{
  "num_key_value_heads": 4,
  "hidden_act": "gelu",
  "norm_place": "pre",
  "attn_scale": 0.177,
  "bias": "all",
  "lr_head": 0.00943,
  "warmup_steps": 0,
  "final_lr_fraction": 0.1,
  "batch_tokens": 32768,
  "dataset": "wikipedia_en"
}
Each number is 50 + 10 x the weight over its row's rms, rounded and kept within 0 to 99. Layers, rows and columns count from 0. The size before them is the row's rms in percent of the matrix's.

# layer 5 MLP up, 256x64, rms 0.383, rows 65-119, columns 0-63
098:38 46 49 49 43 39 54 48 55 47 38 54 43 58 48 42 61 51 46 59 57 52 59 58 74 33 41 54 42 33 56 44 64 57 75 65 56 50 53 56 46 36 32 58 43 54 46 55 43 31 42 39 61 48 48 33 49 66 59 72 52 52 40 48
117:50 45 62 53 49 37 63 54 60 46 28 37 37 58 53 39 48 59 58 48 42 64 66 56 31 46 48 42 73 65 43 65 39 52 32 53 61 45 46 50 48 54 40 53 56 54 47 40 49 56 50 68 42 49 54 61 53 51 39 50 61 68 71 59
110:50 72 43 54 52 53 43 40 59 52 44 62 53 42 54 59 56 36 54 61 51 55 54 39 57 58 44 62 41 64 47 32 55 44 46 58 49 68 53 56 44 42 54 55 64 37 36 53 56 42 35 60 33 59 42 32 62 63 70 41 41 40 34 39
106:51 69 52 52 69 50 32 47 46 47 49 68 52 52 84 63 46 52 57 43 63 53 39 59 50 26 33 52 45 51 57 40 46 51 38 50 52 41 44 59 36 48 44 41 46 41 60 49 52 59 44 52 60 45 58 30 50 58 50 64 46 43 54 64
087:41 41 45 54 49 35 49 49 49 41 59 49 67 44 46 69 47 61 42 61 40 48 61 43 46 64 60 40 52 47 38 44 46 43 49 57 58 53 30 41 49 53 51 54 54 63 26 34 45 51 41 46 59 46 53 58 49 62 50 62 63 29 25 67
086:43 59 49 43 33 62 37 58 44 51 51 43 52 42 65 62 56 61 49 50 51 41 72 58 60 52 46 43 76 58 32 55 36 62 54 59 55 42 63 46 48 60 37 55 43 51 37 40 45 38 58 44 36 70 54 46 69 50 40 52 53 59 39 45
103:59 68 63 49 38 45 35 59 44 40 48 63 45 45 61 43 52 48 42 40 50 45 58 57 57 59 42 39 58 55 63 40 46 37 56 41 51 46 44 59 40 49 79 55 72 63 42 34 49 37 40 33 59 56 56 67 59 38 56 55 53 51 46 39
109:52 54 47 41 39 74 59 45 53 38 40 57 75 61 56 50 54 44 41 42 54 45 56 63 47 37 38 55 44 43 71 46 49 48 55 48 49 37 49 61 45 29 48 53 65 47 31 65 55 55 60 47 40 48 34 58 54 42 63 40 35 65 45 46
111:48 58 45 49 57 63 46 39 61 52 52 57 56 48 44 59 30 57 60 48 41 48 39 67 51 63 41 49 60 49 70 46 52 48 46 59 46 32 53 78 43 51 49 61 53 68 53 73 30 40 51 38 38 55 45 41 51 51 58 38 38 40 62 52
105:62 44 60 53 15 48 30 57 38 53 31 56 56 55 58 49 73 55 58 48 57 51 78 39 40 48 36 44 52 48 41 52 55 49 42 48 39 63 46 60 47 53 54 50 44 55 52 49 63 58 30 46 50 46 45 49 59 57 37 44 48 57 56 49
105:51 49 57 45 48 59 53 52 42 36 49 30 54 68 71 65 41 41 51 61 60 43 67 36 46 51 35 43 60 61 57 56 34 72 59 38 32 40 56 42 42 35 59 47 65 53 39 58 45 54 58 48 39 58 50 46 62 41 59 49 56 47 56 46
109:38 50 53 52 70 69 30 33 38 40 50 59 56 55 57 48 31 53 34 64 42 51 27 61 58 48 49 53 50 49 45 45 64 61 49 47 41 60 59 60 60 45 44 46 48 55 37 48 58 58 65 54 45 46 60 50 60 49 55 40 75 40 45 61
089:41 33 34 59 38 48 63 41 54 42 51 42 32 50 67 42 36 52 49 57 55 53 57 59 56 55 46 46 53 47 57 52 41 44 62 55 32 52 64 58 66 31 54 42 70 40 45 48 45 40 50 55 35 63 40 42 44 49 60 40 56 59 69 70
086:40 41 51 40 58 45 45 42 58 56 48 56 44 65 68 34 54 37 61 60 46 54 54 51 62 50 18 48 53 42 58 58 37 49 40 60 46 46 57 72 42 40 61 47 60 71 44 44 63 55 36 69 54 48 43 41 55 43 63 52 48 50 41 38
119:58 48 66 57 45 35 33 44 62 54 46 30 54 47 68 48 48 61 59 56 52 51 66 46 25 37 62 51 72 54 55 51 49 57 54 49 48 57 33 61 41 53 57 41 59 49 57 79 32 54 52 44 50 39 48 47 55 40 53 40 41 47 53 51
090:65 55 48 51 41 35 33 46 57 53 61 50 55 48 58 64 45 63 65 55 58 36 42 30 53 44 46 64 41 32 55 50 65 56 48 50 53 37 48 50 47 31 46 43 39 68 39 40 56 64 57 72 54 39 63 33 51 49 42 49 53 49 36 57
119:36 59 47 55 54 48 41 37 42 51 32 68 61 50 57 53 71 55 63 42 59 54 56 65 43 42 42 48 30 62 55 64 34 58 54 32 52 56 57 33 37 58 59 49 39 51 40 49 61 54 26 60 59 45 44 52 43 59 49 44 48 47 42 39
102:61 70 39 53 55 61 55 48 44 38 56 43 53 37 47 45 50 45 68 51 41 63 46 34 43 46 36 61 55 33 55 30 50 49 58 54 36 43 49 46 54 57 61 54 69 42 36 67 42 41 53 45 60 52 54 29 56 50 62 44 33 69 57 49
102:52 73 50 52 44 34 48 53 53 40 37 71 50 29 32 36 65 56 51 49 39 45 44 38 57 53 53 31 63 41 47 36 54 43 53 74 62 57 54 63 43 43 56 45 42 57 64 50 51 44 53 32 57 47 44 43 64 58 49 52 61 55 51 52
096:58 59 40 59 46 71 63 45 46 45 61 49 58 51 67 63 46 53 60 42 36 36 46 48 48 41 30 29 50 52 50 62 39 46 45 57 45 50 52 34 40 43 43 56 65 53 36 57 48 33 64 48 57 53 46 47 40 60 44 52 47 60 80 45
090:45 43 54 40 45 47 43 56 46 58 57 38 52 66 70 54 54 68 46 41 66 62 56 38 60 64 39 33 65 46 46 53 50 30 48 63 45 50 50 40 34 56 36 59 46 46 54 40 68 54 62 56 43 55 48 49 80 55 54 40 46 54 45 50
087:71 37 45 44 31 65 34 49 61 37 49 48 36 38 60 63 57 53 59 55 42 51 70 60 66 53 40 43 50 52 54 58 55 52 52 58 68 51 37 57 49 38 63 42 46 38 41 38 45 42 45 38 44 43 36 48 63 53 61 48 40 55 43 31
085:46 50 42 59 42 54 50 38 57 50 28 55 53 58 56 60 48 38 40 63 40 46 53 59 34 42 50 63 51 44 65 60 67 42 35 49 23 41 68 53 43 47 66 44 57 48 64 61 45 47 41 60 57 55 38 42 53 59 46 56 37 73 43 50
108:59 70 53 40 50 53 42 43 54 33 35 41 58 77 56 34 56 40 41 55 52 56 63 54 46 55 61 68 49 72 40 35 49 43 55 50 60 48 47 55 46 53 53 50 38 54 49 38 57 47 73 50 52 44 49 52 57 38 65 56 54 60 30 42
122:44 64 51 52 34 58 46 52 44 47 41 54 25 50 63 55 41 50 48 56 61 63 56 41 37 48 34 64 64 52 18 35 53 54 59 51 59 52 51 52 57 66 40 56 53 49 52 53 38 46 58 58 41 48 37 41 66 48 51 35 59 46 61 66
100:40 64 48 46 52 49 61 54 35 50 35 53 43 57 66 43 46 47 33 62 53 55 50 47 58 74 41 51 55 52 46 59 33 61 36 41 44 56 50 41 46 57 38 42 55 67 53 55 72 57 42 51 56 70 37 42 63 32 45 63 62 41 54 43
108:50 44 40 49 43 45 51 45 64 63 46 49 45 45 57 29 30 41 63 50 52 40 57 47 45 65 45 50 50 54 61 47 56 59 69 51 55 55 46 52 40 24 41 36 57 48 46 66 59 50 52 17 43 54 62 46 43 68 53 55 55 55 39 47
107:33 62 65 42 36 52 48 47 64 45 42 31 55 71 51 58 63 64 31 43 45 69 47 49 52 52 56 43 46 50 42 63 40 50 63 41 48 61 42 53 45 42 54 52 37 54 33 46 60 29 65 28 58 45 51 48 52 48 54 55 49 60 58 57
113:42 68 42 56 37 41 69 61 40 45 52 54 46 53 50 60 52 48 56 65 26 40 64 47 49 47 46 36 59 49 62 34 38 55 54 63 58 38 57 63 50 66 45 51 47 44 31 63 38 51 47 45 49 49 41 42 50 58 48 36 55 65 38 68
118:63 55 52 58 45 33 41 43 48 54 41 72 56 45 51 46 50 48 59 47 56 50 52 52 44 59 43 42 64 60 45 62 42 33 40 43 36 80 68 38 43 38 50 48 54 52 47 65 80 62 41 49 43 62 52 46 51 49 50 42 40 47 52 38
112:63 61 55 57 55 62 72 33 42 45 52 42 42 41 51 66 51 68 53 60 38 30 64 50 51 65 43 46 53 53 48 45 39 26 39 47 53 48 54 44 45 44 51 62 62 52 39 57 66 66 34 40 34 62 51 48 46 41 45 51 48 34 50 52
115:50 59 50 41 50 54 59 53 59 37 36 53 37 58 31 53 49 50 54 34 43 47 51 27 31 59 31 52 46 49 40 56 64 46 50 48 48 55 58 42 40 53 48 77 48 46 52 40 70 42 37 49 54 61 67 49 64 57 50 41 43 69 49 64
096:35 53 44 57 38 69 47 53 52 39 53 57 38 45 64 40 58 60 58 57 61 35 47 59 40 69 55 65 65 43 45 59 55 55 41 43 47 59 49 62 38 29 53 37 32 33 38 54 57 47 41 57 44 54 47 45 49 60 31 58 50 61 46 38
106:58 62 41 52 49 49 54 43 57 36 43 37 54 66 43 43 54 52 73 47 59 42 48 49 63 82 71 45 48 54 30 51 54 45 45 51 39 53 43 54 32 32 56 67 51 52 32 38 57 57 42 31 50 49 54 44 43 48 50 52 51 56 55 57
092:45 40 62 41 45 59 42 51 52 46 51 61 55 78 63 42 60 62 42 49 35 58 59 50 52 41 62 37 48 64 58 53 53 34 31 45 61 45 58 55 39 34 39 54 29 50 43 56 46 62 34 62 51 46 40 60 65 50 51 56 51 48 43 33
099:46 48 59 31 49 52 68 43 45 47 40 49 56 57 61 42 32 49 45 75 42 42 43 50 39 61 39 65 52 63 64 38 49 30 64 62 57 49 41 61 53 45 46 42 44 49 55 51 62 50 67 60 34 57 38 57 45 54 65 45 55 43 40 39
109:38 59 44 40 56 52 52 51 52 56 44 57 52 42 46 52 50 52 57 33 34 56 49 47 66 42 59 71 60 41 31 46 42 51 58 56 46 33 47 50 33 52 48 49 60 52 57 47 63 67 56 50 27 35 38 57 39 59 62 62 48 76 41 42
107:55 50 37 38 41 48 60 57 58 38 38 54 56 74 41 64 64 66 48 50 59 66 36 42 52 70 46 45 36 55 44 47 58 58 63 34 60 46 39 62 35 48 39 45 65 35 44 63 50 51 61 39 33 40 50 47 43 52 50 49 39 50 44 45
121:30 62 57 42 57 45 49 44 56 43 45 44 52 53 57 69 53 54 64 35 49 63 54 63 54 43 58 46 39 52 23 36 44 52 47 44 56 55 48 55 45 68 70 56 61 39 24 55 41 45 63 31 40 43 50 48 61 53 51 59 53 62 48 56
093:48 51 65 58 52 57 61 44 56 52 55 48 65 44 53 38 52 53 38 56 47 35 44 50 48 51 47 61 35 47 55 60 36 23 38 39 52 67 62 70 29 42 54 56 50 45 50 42 62 56 58 47 50 69 39 64 60 55 56 45 32 61 43 33
093:41 44 52 44 63 42 65 43 63 50 57 53 42 45 49 54 38 60 55 47 51 59 33 53 60 51 55 43 32 52 41 34 68 46 48 40 47 70 58 61 54 63 33 65 46 47 60 60 35 45 61 55 63 55 47 65 54 73 52 40 53 30 54 48
099:55 61 62 59 48 67 49 64 62 39 38 41 52 61 66 54 51 46 50 53 45 58 64 50 47 57 38 38 52 68 37 39 47 46 59 45 48 42 32 61 48 44 61 69 49 63 39 50 28 63 43 48 48 37 53 61 48 63 45 37 31 47 43 38
112:34 58 34 59 32 40 45 62 66 44 58 39 58 38 61 58 47 44 57 62 50 40 48 56 37 49 34 47 65 45 62 53 60 45 66 54 47 53 56 50 61 45 38 52 45 55 50 67 56 62 50 50 41 55 57 66 55 49 69 58 40 42 29 31
117:55 42 40 41 38 46 23 54 66 50 64 47 60 65 52 49 54 63 59 48 43 61 62 47 55 43 44 47 38 51 53 58 46 78 42 52 36 50 58 51 33 37 58 60 54 48 37 27 59 38 52 52 57 44 62 36 52 59 54 56 52 43 54 63
100:54 53 64 49 31 38 36 44 68 40 29 62 56 68 58 59 37 44 55 66 58 48 55 55 53 54 51 52 35 54 58 51 45 62 41 65 47 36 40 48 52 34 29 55 27 56 49 39 44 44 57 56 59 51 45 40 67 45 46 47 45 53 40 49
097:52 49 52 32 54 67 47 56 58 46 36 52 53 43 55 48 55 43 49 40 39 71 59 46 27 57 49 66 30 49 47 60 35 58 50 43 55 41 53 52 61 45 32 23 64 52 40 44 59 48 52 64 35 62 65 58 52 51 47 42 57 48 50 62
103:43 54 45 40 48 48 42 50 53 40 51 54 27 48 51 61 49 52 58 55 76 58 48 45 44 45 57 40 44 68 55 41 45 40 51 57 46 73 43 57 36 43 34 68 65 62 50 55 47 47 46 39 58 67 39 67 38 47 49 67 50 49 39 32
106:45 57 49 57 33 49 51 31 42 43 25 54 62 44 59 38 51 37 66 53 58 58 71 63 33 36 38 67 56 46 50 42 43 50 49 48 53 56 37 30 46 59 43 59 47 57 45 60 54 49 42 52 59 57 43 53 50 45 56 42 57 77 50 48
109:43 38 40 44 36 34 44 66 44 49 26 52 55 54 63 53 38 51 53 43 54 54 55 67 54 49 50 68 52 36 60 51 45 41 59 36 46 58 44 49 54 48 40 65 50 52 54 38 70 59 60 54 33 52 62 53 56 55 50 47 81 60 51 35
109:40 64 54 40 48 45 67 52 50 59 42 47 37 72 53 50 52 71 59 67 49 63 42 46 65 35 52 63 61 53 36 51 51 57 45 47 55 63 43 60 50 49 50 47 56 30 65 37 57 33 42 52 52 45 54 26 57 52 62 61 38 45 44 42
101:50 56 36 46 33 42 34 43 35 47 48 56 43 54 50 46 42 40 43 67 45 68 45 66 67 51 34 67 46 75 38 69 55 63 51 48 59 50 46 55 41 53 59 48 43 60 36 56 40 51 66 50 44 56 50 52 52 56 60 57 38 60 35 47
108:48 28 34 51 35 49 56 52 48 36 52 47 52 55 37 52 72 47 62 31 35 38 49 63 59 43 45 50 45 44 49 64 44 28 42 56 54 69 60 44 34 47 56 68 51 69 50 60 62 59 52 63 44 50 51 45 44 59 51 52 41 57 58 44
117:55 53 46 51 54 44 56 38 78 54 33 73 42 67 59 54 53 64 39 52 58 57 38 47 66 44 54 56 36 55 56 45 52 51 51 25 65 47 49 54 46 42 52 40 58 48 50 38 44 46 55 33 55 56 40 54 62 52 58 38 40 62 63 35
092:53 49 45 38 56 37 34 44 59 37 51 47 48 67 41 55 40 53 58 47 38 41 50 52 47 59 47 75 58 46 60 56 67 57 64 44 57 36 58 65 49 45 47 50 49 55 39 49 75 42 47 55 42 30 58 56 51 50 52 41 46 59 24 65
095:58 56 44 36 36 45 45 54 56 47 52 58 44 54 70 47 52 78 49 57 53 44 68 29 63 61 36 59 55 49 27 48 40 59 46 57 45 46 64 41 49 45 47 54 37 53 56 48 64 47 60 44 44 52 42 57 63 56 34 34 39 54 50 67
# layer 5 MLP down (transposed), 256x64, rms 0.144, rows 65-118, columns 0-63
096:57 43 52 33 65 36 66 45 62 56 59 44 51 60 42 64 58 56 74 57 38 55 51 58 50 45 53 64 56 41 45 56 39 54 37 24 39 49 45 56 49 54 54 52 35 58 55 58 54 58 35 40 46 52 36 56 54 30 42 39 52 36 64 55
104:45 44 52 51 38 58 49 51 52 55 62 50 51 60 38 71 41 28 54 57 64 56 55 55 38 38 46 60 49 45 32 44 50 66 47 58 58 39 62 52 53 44 50 42 52 35 34 63 50 62 35 74 47 46 31 38 45 51 64 39 51 61 55 61
105:51 42 42 64 51 47 48 39 37 53 42 69 54 49 42 49 35 49 61 63 46 66 52 54 46 45 45 54 67 31 50 57 71 39 36 40 45 54 46 72 48 48 38 58 55 44 56 51 49 70 43 40 53 53 30 54 43 62 70 55 39 52 54 37
093:58 49 41 51 21 47 62 65 44 48 50 46 41 40 61 41 41 51 39 56 53 40 50 56 55 64 63 36 50 53 64 58 40 36 51 39 51 41 50 54 29 58 48 65 66 43 59 61 40 47 43 61 50 29 54 55 48 61 66 38 41 59 62 58
080:54 57 65 33 37 57 49 47 50 64 38 44 51 56 53 43 33 44 56 38 51 46 54 54 53 29 63 44 59 58 62 29 47 56 45 58 44 42 59 63 48 48 58 48 50 37 69 71 51 58 62 47 52 40 33 39 60 52 54 38 36 61 62 36
089:44 62 54 37 52 56 37 48 35 56 54 70 69 47 39 54 49 49 64 49 47 55 49 43 52 47 56 58 30 59 48 59 59 51 38 68 51 39 59 56 37 55 57 49 45 50 44 52 52 45 54 45 52 40 20 65 57 53 44 51 39 25 57 70
088:38 57 66 39 52 42 53 56 54 51 43 52 51 62 50 53 58 17 47 61 64 47 45 43 56 42 59 59 35 49 50 31 62 44 50 62 54 69 42 56 59 39 44 44 39 53 43 41 41 45 66 52 62 67 62 43 31 49 41 60 51 48 64 43
107:50 54 51 44 65 62 41 29 48 46 47 48 48 48 56 44 41 59 75 47 73 52 66 41 37 39 46 58 67 37 48 56 72 39 40 58 48 36 58 36 68 44 58 55 45 55 42 56 45 51 56 46 50 45 35 38 53 48 41 67 54 37 52 50
106:43 34 67 59 55 35 65 61 50 59 56 53 44 44 46 53 61 36 31 45 53 47 60 53 52 38 58 63 65 56 46 70 45 44 31 37 47 55 41 29 58 52 45 51 49 52 39 49 42 45 45 65 42 61 61 59 72 29 50 53 47 54 49 46
081:46 62 40 28 51 55 68 45 54 51 65 54 59 52 60 39 47 33 52 49 43 38 45 73 57 58 55 50 37 62 42 33 29 52 64 45 57 46 58 35 44 42 52 43 50 58 58 75 43 60 61 49 56 51 51 43 38 43 48 56 66 50 47 41
094:58 53 40 50 47 62 55 57 53 57 33 41 64 33 42 40 64 47 56 47 48 64 64 59 58 43 53 36 27 41 43 42 57 42 58 66 66 57 31 33 36 44 54 61 54 46 43 28 59 49 59 55 55 50 63 55 47 37 43 56 52 58 50 53
103:46 52 35 49 48 63 36 42 45 41 55 39 70 48 49 39 41 56 55 64 72 50 51 52 67 51 53 44 57 53 77 54 53 63 40 35 42 49 41 74 67 53 49 56 57 54 42 61 46 42 52 36 48 55 51 37 38 45 46 43 50 43 32 44
082:48 52 40 56 50 54 38 55 36 34 53 49 52 64 43 54 44 41 23 39 54 67 60 36 49 53 49 60 61 43 52 54 47 53 58 52 40 67 64 81 51 46 55 55 55 28 58 39 43 51 50 52 47 29 56 64 51 40 52 48 46 47 60 59
097:50 33 49 62 65 31 37 62 54 71 42 41 51 40 52 38 49 48 50 59 58 57 49 47 52 66 39 54 48 53 61 42 54 51 63 56 54 38 55 65 54 50 38 46 59 58 57 77 50 50 35 51 39 31 37 53 44 34 36 57 39 53 59 41
101:61 53 39 47 60 51 48 47 43 37 60 65 46 51 45 60 51 38 47 51 38 48 48 63 61 57 32 59 60 54 40 33 48 47 53 44 66 34 65 40 61 42 59 58 25 46 64 36 68 49 65 63 63 58 44 49 36 54 49 43 38 46 50 53
088:33 38 59 43 52 57 54 35 48 38 35 66 57 51 43 45 56 44 58 60 55 60 41 58 54 62 59 44 56 72 53 48 44 43 46 68 27 56 57 25 51 52 55 65 47 47 41 48 50 44 51 29 55 69 53 50 49 51 52 40 43 56 66 38
105:50 48 35 52 44 61 38 51 65 45 48 63 40 54 44 61 51 46 43 62 48 62 50 38 50 53 58 33 58 40 64 45 66 61 36 52 28 56 43 50 49 55 59 63 74 37 47 54 53 45 51 35 45 61 68 55 30 55 45 48 55 28 46 44
101:47 54 56 63 72 54 40 46 47 41 47 53 55 38 56 65 49 56 34 29 61 41 46 44 63 50 43 59 50 52 38 45 56 59 47 30 38 41 32 47 49 58 47 47 63 55 22 55 47 60 53 58 42 49 56 50 59 60 50 59 73 56 40 37
106:40 53 52 53 40 49 48 68 47 48 37 40 57 48 65 41 63 47 58 41 45 59 53 42 56 41 47 55 45 57 60 65 51 35 41 54 62 45 59 44 61 25 37 53 45 24 54 40 67 60 50 41 57 41 49 61 59 69 56 46 55 57 28 52
108:45 57 64 52 67 34 53 49 54 55 43 61 47 50 40 42 52 49 48 61 63 47 42 62 33 55 66 65 42 51 44 39 48 72 29 32 51 33 48 48 46 65 67 51 34 60 54 48 52 54 55 57 40 37 46 58 64 57 46 48 52 51 31 41
087:54 25 62 49 56 61 60 40 44 54 48 42 52 38 52 52 45 63 60 48 34 32 44 46 47 47 52 63 44 67 55 23 36 41 59 57 65 52 54 19 60 46 51 46 42 62 47 65 58 49 54 57 57 51 52 58 44 43 49 56 41 57 57 50
091:61 62 68 60 30 42 56 52 56 30 70 48 43 61 49 49 25 36 40 50 73 53 51 50 48 53 55 55 54 48 42 62 52 48 41 51 31 61 35 54 58 61 37 49 38 54 48 52 58 56 34 58 42 45 70 43 42 49 57 45 50 45 51 55
082:45 59 52 58 45 50 48 46 58 48 51 55 41 40 49 38 61 32 45 70 70 39 56 42 38 39 58 54 35 67 67 47 55 45 52 66 40 35 44 45 56 71 27 65 42 53 63 54 56 35 53 60 44 38 56 52 55 43 46 56 51 64 39 51
081:72 43 29 55 36 58 65 54 54 55 51 50 46 38 58 45 61 40 55 66 59 48 40 43 53 34 48 49 52 52 39 55 50 65 49 43 44 63 57 23 43 55 46 64 66 52 35 39 53 55 34 40 41 48 48 62 45 53 37 55 49 57 68 49
116:42 53 64 47 48 48 59 55 52 48 41 39 83 56 48 41 67 51 47 46 52 43 52 49 57 49 60 45 46 32 78 45 60 38 43 73 33 49 58 54 43 43 59 50 52 37 46 41 51 54 52 51 34 57 58 47 33 40 43 43 65 52 59 42
083:60 53 49 53 54 62 36 43 41 57 60 47 39 62 61 47 49 44 72 50 59 34 44 48 48 45 52 35 32 65 54 54 54 66 47 58 54 56 61 39 46 50 46 46 22 55 55 45 31 34 46 49 50 43 43 50 37 46 50 65 61 58 51 75
113:68 54 42 60 54 68 61 45 65 55 63 64 39 44 63 46 39 34 49 67 45 61 48 55 42 52 56 57 50 63 40 52 46 38 47 41 51 65 55 30 50 49 41 47 58 44 29 42 56 58 63 50 57 49 47 28 51 36 45 53 52 50 26 50
109:52 56 38 51 38 49 39 48 55 45 31 39 44 54 41 35 64 44 53 63 31 47 58 49 54 30 62 44 61 42 40 51 35 45 40 61 54 58 45 49 49 50 79 53 47 72 57 45 70 57 57 32 60 52 46 50 63 58 57 54 41 49 57 49
120:40 34 24 48 62 66 44 52 54 50 39 58 53 58 63 63 62 55 57 48 42 40 43 59 67 46 61 54 52 60 42 64 57 43 53 41 67 36 29 48 60 60 39 39 58 43 56 34 70 50 43 54 61 43 46 38 49 44 41 44 46 48 51 44
114:60 56 66 35 43 63 49 39 41 57 65 52 51 49 45 56 34 56 38 45 50 34 51 60 39 56 65 40 52 39 49 38 49 46 60 56 63 41 50 37 44 38 52 42 53 71 40 75 49 43 67 44 43 36 48 57 55 60 60 54 67 49 35 45
109:44 49 45 49 67 42 81 33 57 66 49 45 58 65 67 50 66 54 56 55 49 63 50 50 35 54 53 31 41 59 36 38 44 46 31 49 53 32 57 52 26 39 48 56 47 58 42 63 54 48 54 43 52 53 48 43 45 54 43 54 50 44 57 55
103:51 46 54 51 36 52 44 47 54 45 48 52 35 56 52 43 54 41 34 45 61 42 61 51 60 47 42 43 37 47 70 55 54 59 44 66 60 44 66 35 58 52 59 54 29 39 37 48 70 47 74 30 51 64 56 50 30 48 57 50 43 56 65 52
108:45 46 61 40 48 54 53 71 38 48 43 45 64 65 44 37 63 39 46 38 71 50 55 49 60 48 47 41 34 49 61 51 56 63 67 56 54 34 57 47 61 51 41 39 47 47 18 51 35 40 64 49 49 58 54 54 63 41 48 53 61 55 40 46
108:46 50 36 62 50 39 57 47 60 57 41 63 44 56 63 61 63 38 39 54 62 60 44 43 34 42 53 46 50 40 61 61 55 57 53 47 39 25 64 48 32 67 55 54 46 53 41 38 46 29 52 53 47 33 56 54 75 45 46 58 44 53 59 55
095:37 40 37 43 50 38 57 44 44 49 57 61 54 59 54 37 47 55 32 59 66 67 48 42 59 52 56 49 73 60 60 77 63 45 54 51 61 68 41 50 41 43 52 55 50 45 51 46 47 46 38 43 56 28 40 58 37 53 32 50 39 48 46 54
093:49 70 36 44 38 47 49 63 47 46 40 55 61 38 40 57 66 69 49 48 49 45 63 45 51 39 33 66 34 41 58 45 38 57 56 50 38 48 64 41 50 32 73 51 55 37 60 40 54 52 65 53 57 36 62 63 55 59 56 44 41 47 41 45
099:52 26 46 58 56 66 55 51 48 52 48 63 47 46 54 53 49 62 47 56 56 49 61 53 57 34 46 57 70 44 58 75 38 64 28 52 58 55 41 43 55 41 38 53 44 32 38 48 61 31 44 60 50 42 51 56 43 59 47 43 38 62 61 37
125:48 51 70 49 36 46 41 66 32 49 44 20 64 55 49 51 51 57 59 43 49 57 43 57 65 32 48 41 42 57 54 58 62 32 60 57 50 62 33 41 48 62 55 34 45 36 53 58 47 51 52 51 53 50 65 50 47 54 57 45 72 44 51 43
115:62 57 30 49 51 63 62 36 59 45 33 52 60 42 36 69 66 53 61 46 39 25 51 51 49 40 65 48 34 45 64 61 44 48 39 45 50 39 40 49 49 53 59 48 37 67 58 38 55 41 56 40 59 55 56 56 50 48 53 45 59 69 44 46
092:40 50 45 52 42 38 42 35 37 62 43 39 65 50 54 66 50 37 48 32 53 60 57 50 57 42 52 45 61 52 53 64 68 46 70 44 40 64 37 59 48 52 50 58 77 41 45 46 38 49 43 57 35 48 46 40 59 56 48 59 53 31 66 46
088:77 51 50 63 38 46 43 58 50 53 57 68 37 53 44 38 60 47 43 47 53 52 48 59 48 84 48 51 41 47 59 56 30 56 49 41 47 39 60 31 60 40 38 52 60 71 33 48 63 40 52 51 47 53 47 50 50 41 47 40 40 57 47 50
090:56 38 53 28 39 45 67 52 44 54 55 39 37 41 58 58 72 50 53 40 48 58 54 58 56 40 54 54 45 49 61 47 25 47 59 48 51 66 26 34 31 58 70 33 52 43 47 51 51 45 56 43 50 44 62 43 59 53 60 56 58 57 57 48
112:49 62 47 42 42 46 73 49 41 47 53 51 48 46 53 55 46 44 62 45 38 41 35 53 42 43 49 49 54 70 37 48 48 49 50 50 57 36 50 51 37 60 42 48 54 60 77 78 59 60 27 34 54 53 54 56 48 54 54 65 29 54 41 51
123:56 65 43 39 67 52 37 42 45 49 61 40 35 41 50 55 55 57 50 52 35 68 61 47 43 43 57 39 43 47 40 54 58 71 39 30 54 45 48 46 51 52 52 53 62 36 48 40 48 57 62 34 54 47 38 54 69 73 58 62 52 36 65 43
086:60 42 54 44 66 58 44 35 40 54 54 45 45 35 48 48 38 67 66 57 62 42 42 49 49 56 42 58 35 49 36 48 54 52 56 45 52 60 58 30 71 54 51 22 50 34 54 46 58 58 63 56 59 45 65 53 27 46 45 49 54 43 49 59
084:41 55 60 44 50 39 49 39 42 41 55 51 56 69 73 48 64 45 41 46 54 59 45 49 66 41 68 56 55 60 54 42 65 47 52 40 41 50 53 44 58 35 57 67 53 31 60 52 47 62 50 39 37 38 62 41 49 59 36 54 45 32 29 43
112:70 60 52 58 56 57 49 54 60 38 46 67 49 34 41 53 46 44 59 56 34 68 54 58 40 32 45 50 42 49 48 52 55 58 43 48 53 54 44 64 60 62 38 64 48 34 31 32 45 41 58 37 69 36 43 46 52 49 45 44 53 74 49 52
098:45 46 45 44 35 54 39 47 44 67 60 49 57 55 34 67 56 59 48 52 52 64 45 50 57 52 47 27 53 57 65 48 67 49 39 54 37 50 52 68 40 45 55 56 67 37 33 75 42 58 59 38 43 51 52 45 36 55 49 59 54 30 46 49
118:36 40 56 42 49 49 37 65 43 60 45 56 52 44 69 69 32 57 41 34 51 48 41 40 57 48 58 50 57 60 54 58 38 45 57 30 48 41 43 43 50 49 46 55 67 53 65 60 53 35 48 75 41 42 53 46 57 52 51 39 66 41 70 48
103:48 43 41 52 47 46 19 51 39 75 42 57 53 45 54 59 46 37 48 53 41 51 52 56 51 55 57 37 26 63 54 67 66 43 39 49 64 58 62 48 41 44 34 58 39 37 56 58 50 42 53 50 54 69 49 49 65 50 53 43 51 44 61 59
093:50 34 46 47 43 53 59 54 40 52 61 56 41 55 48 55 32 51 58 58 50 68 32 43 48 51 36 60 65 71 45 67 45 62 21 43 63 55 49 64 38 55 56 48 45 61 55 40 47 42 30 40 44 50 60 51 61 44 47 54 43 63 57 55
106:30 31 43 41 61 40 42 48 51 52 59 51 66 46 29 48 44 46 35 46 42 54 43 51 62 45 56 41 55 61 66 48 26 64 49 53 33 71 54 55 53 38 38 46 54 55 61 50 53 65 52 64 49 53 59 56 36 53 39 63 60 48 58 45
111:60 42 51 53 40 43 61 79 49 37 51 51 55 50 42 49 60 54 41 39 36 43 56 55 58 37 62 35 40 54 47 43 45 55 43 71 64 45 30 48 42 56 62 52 46 50 32 58 34 43 46 45 65 53 72 61 44 60 56 55 36 50 52 52
097:60 51 30 39 36 51 53 47 55 40 38 49 52 42 45 62 43 46 70 36 49 54 35 45 62 45 72 57 59 48 51 50 54 49 60 37 52 45 57 70 53 56 54 62 47 50 27 59 55 39 26 64 49 43 48 47 57 70 47 60 48 38 52 60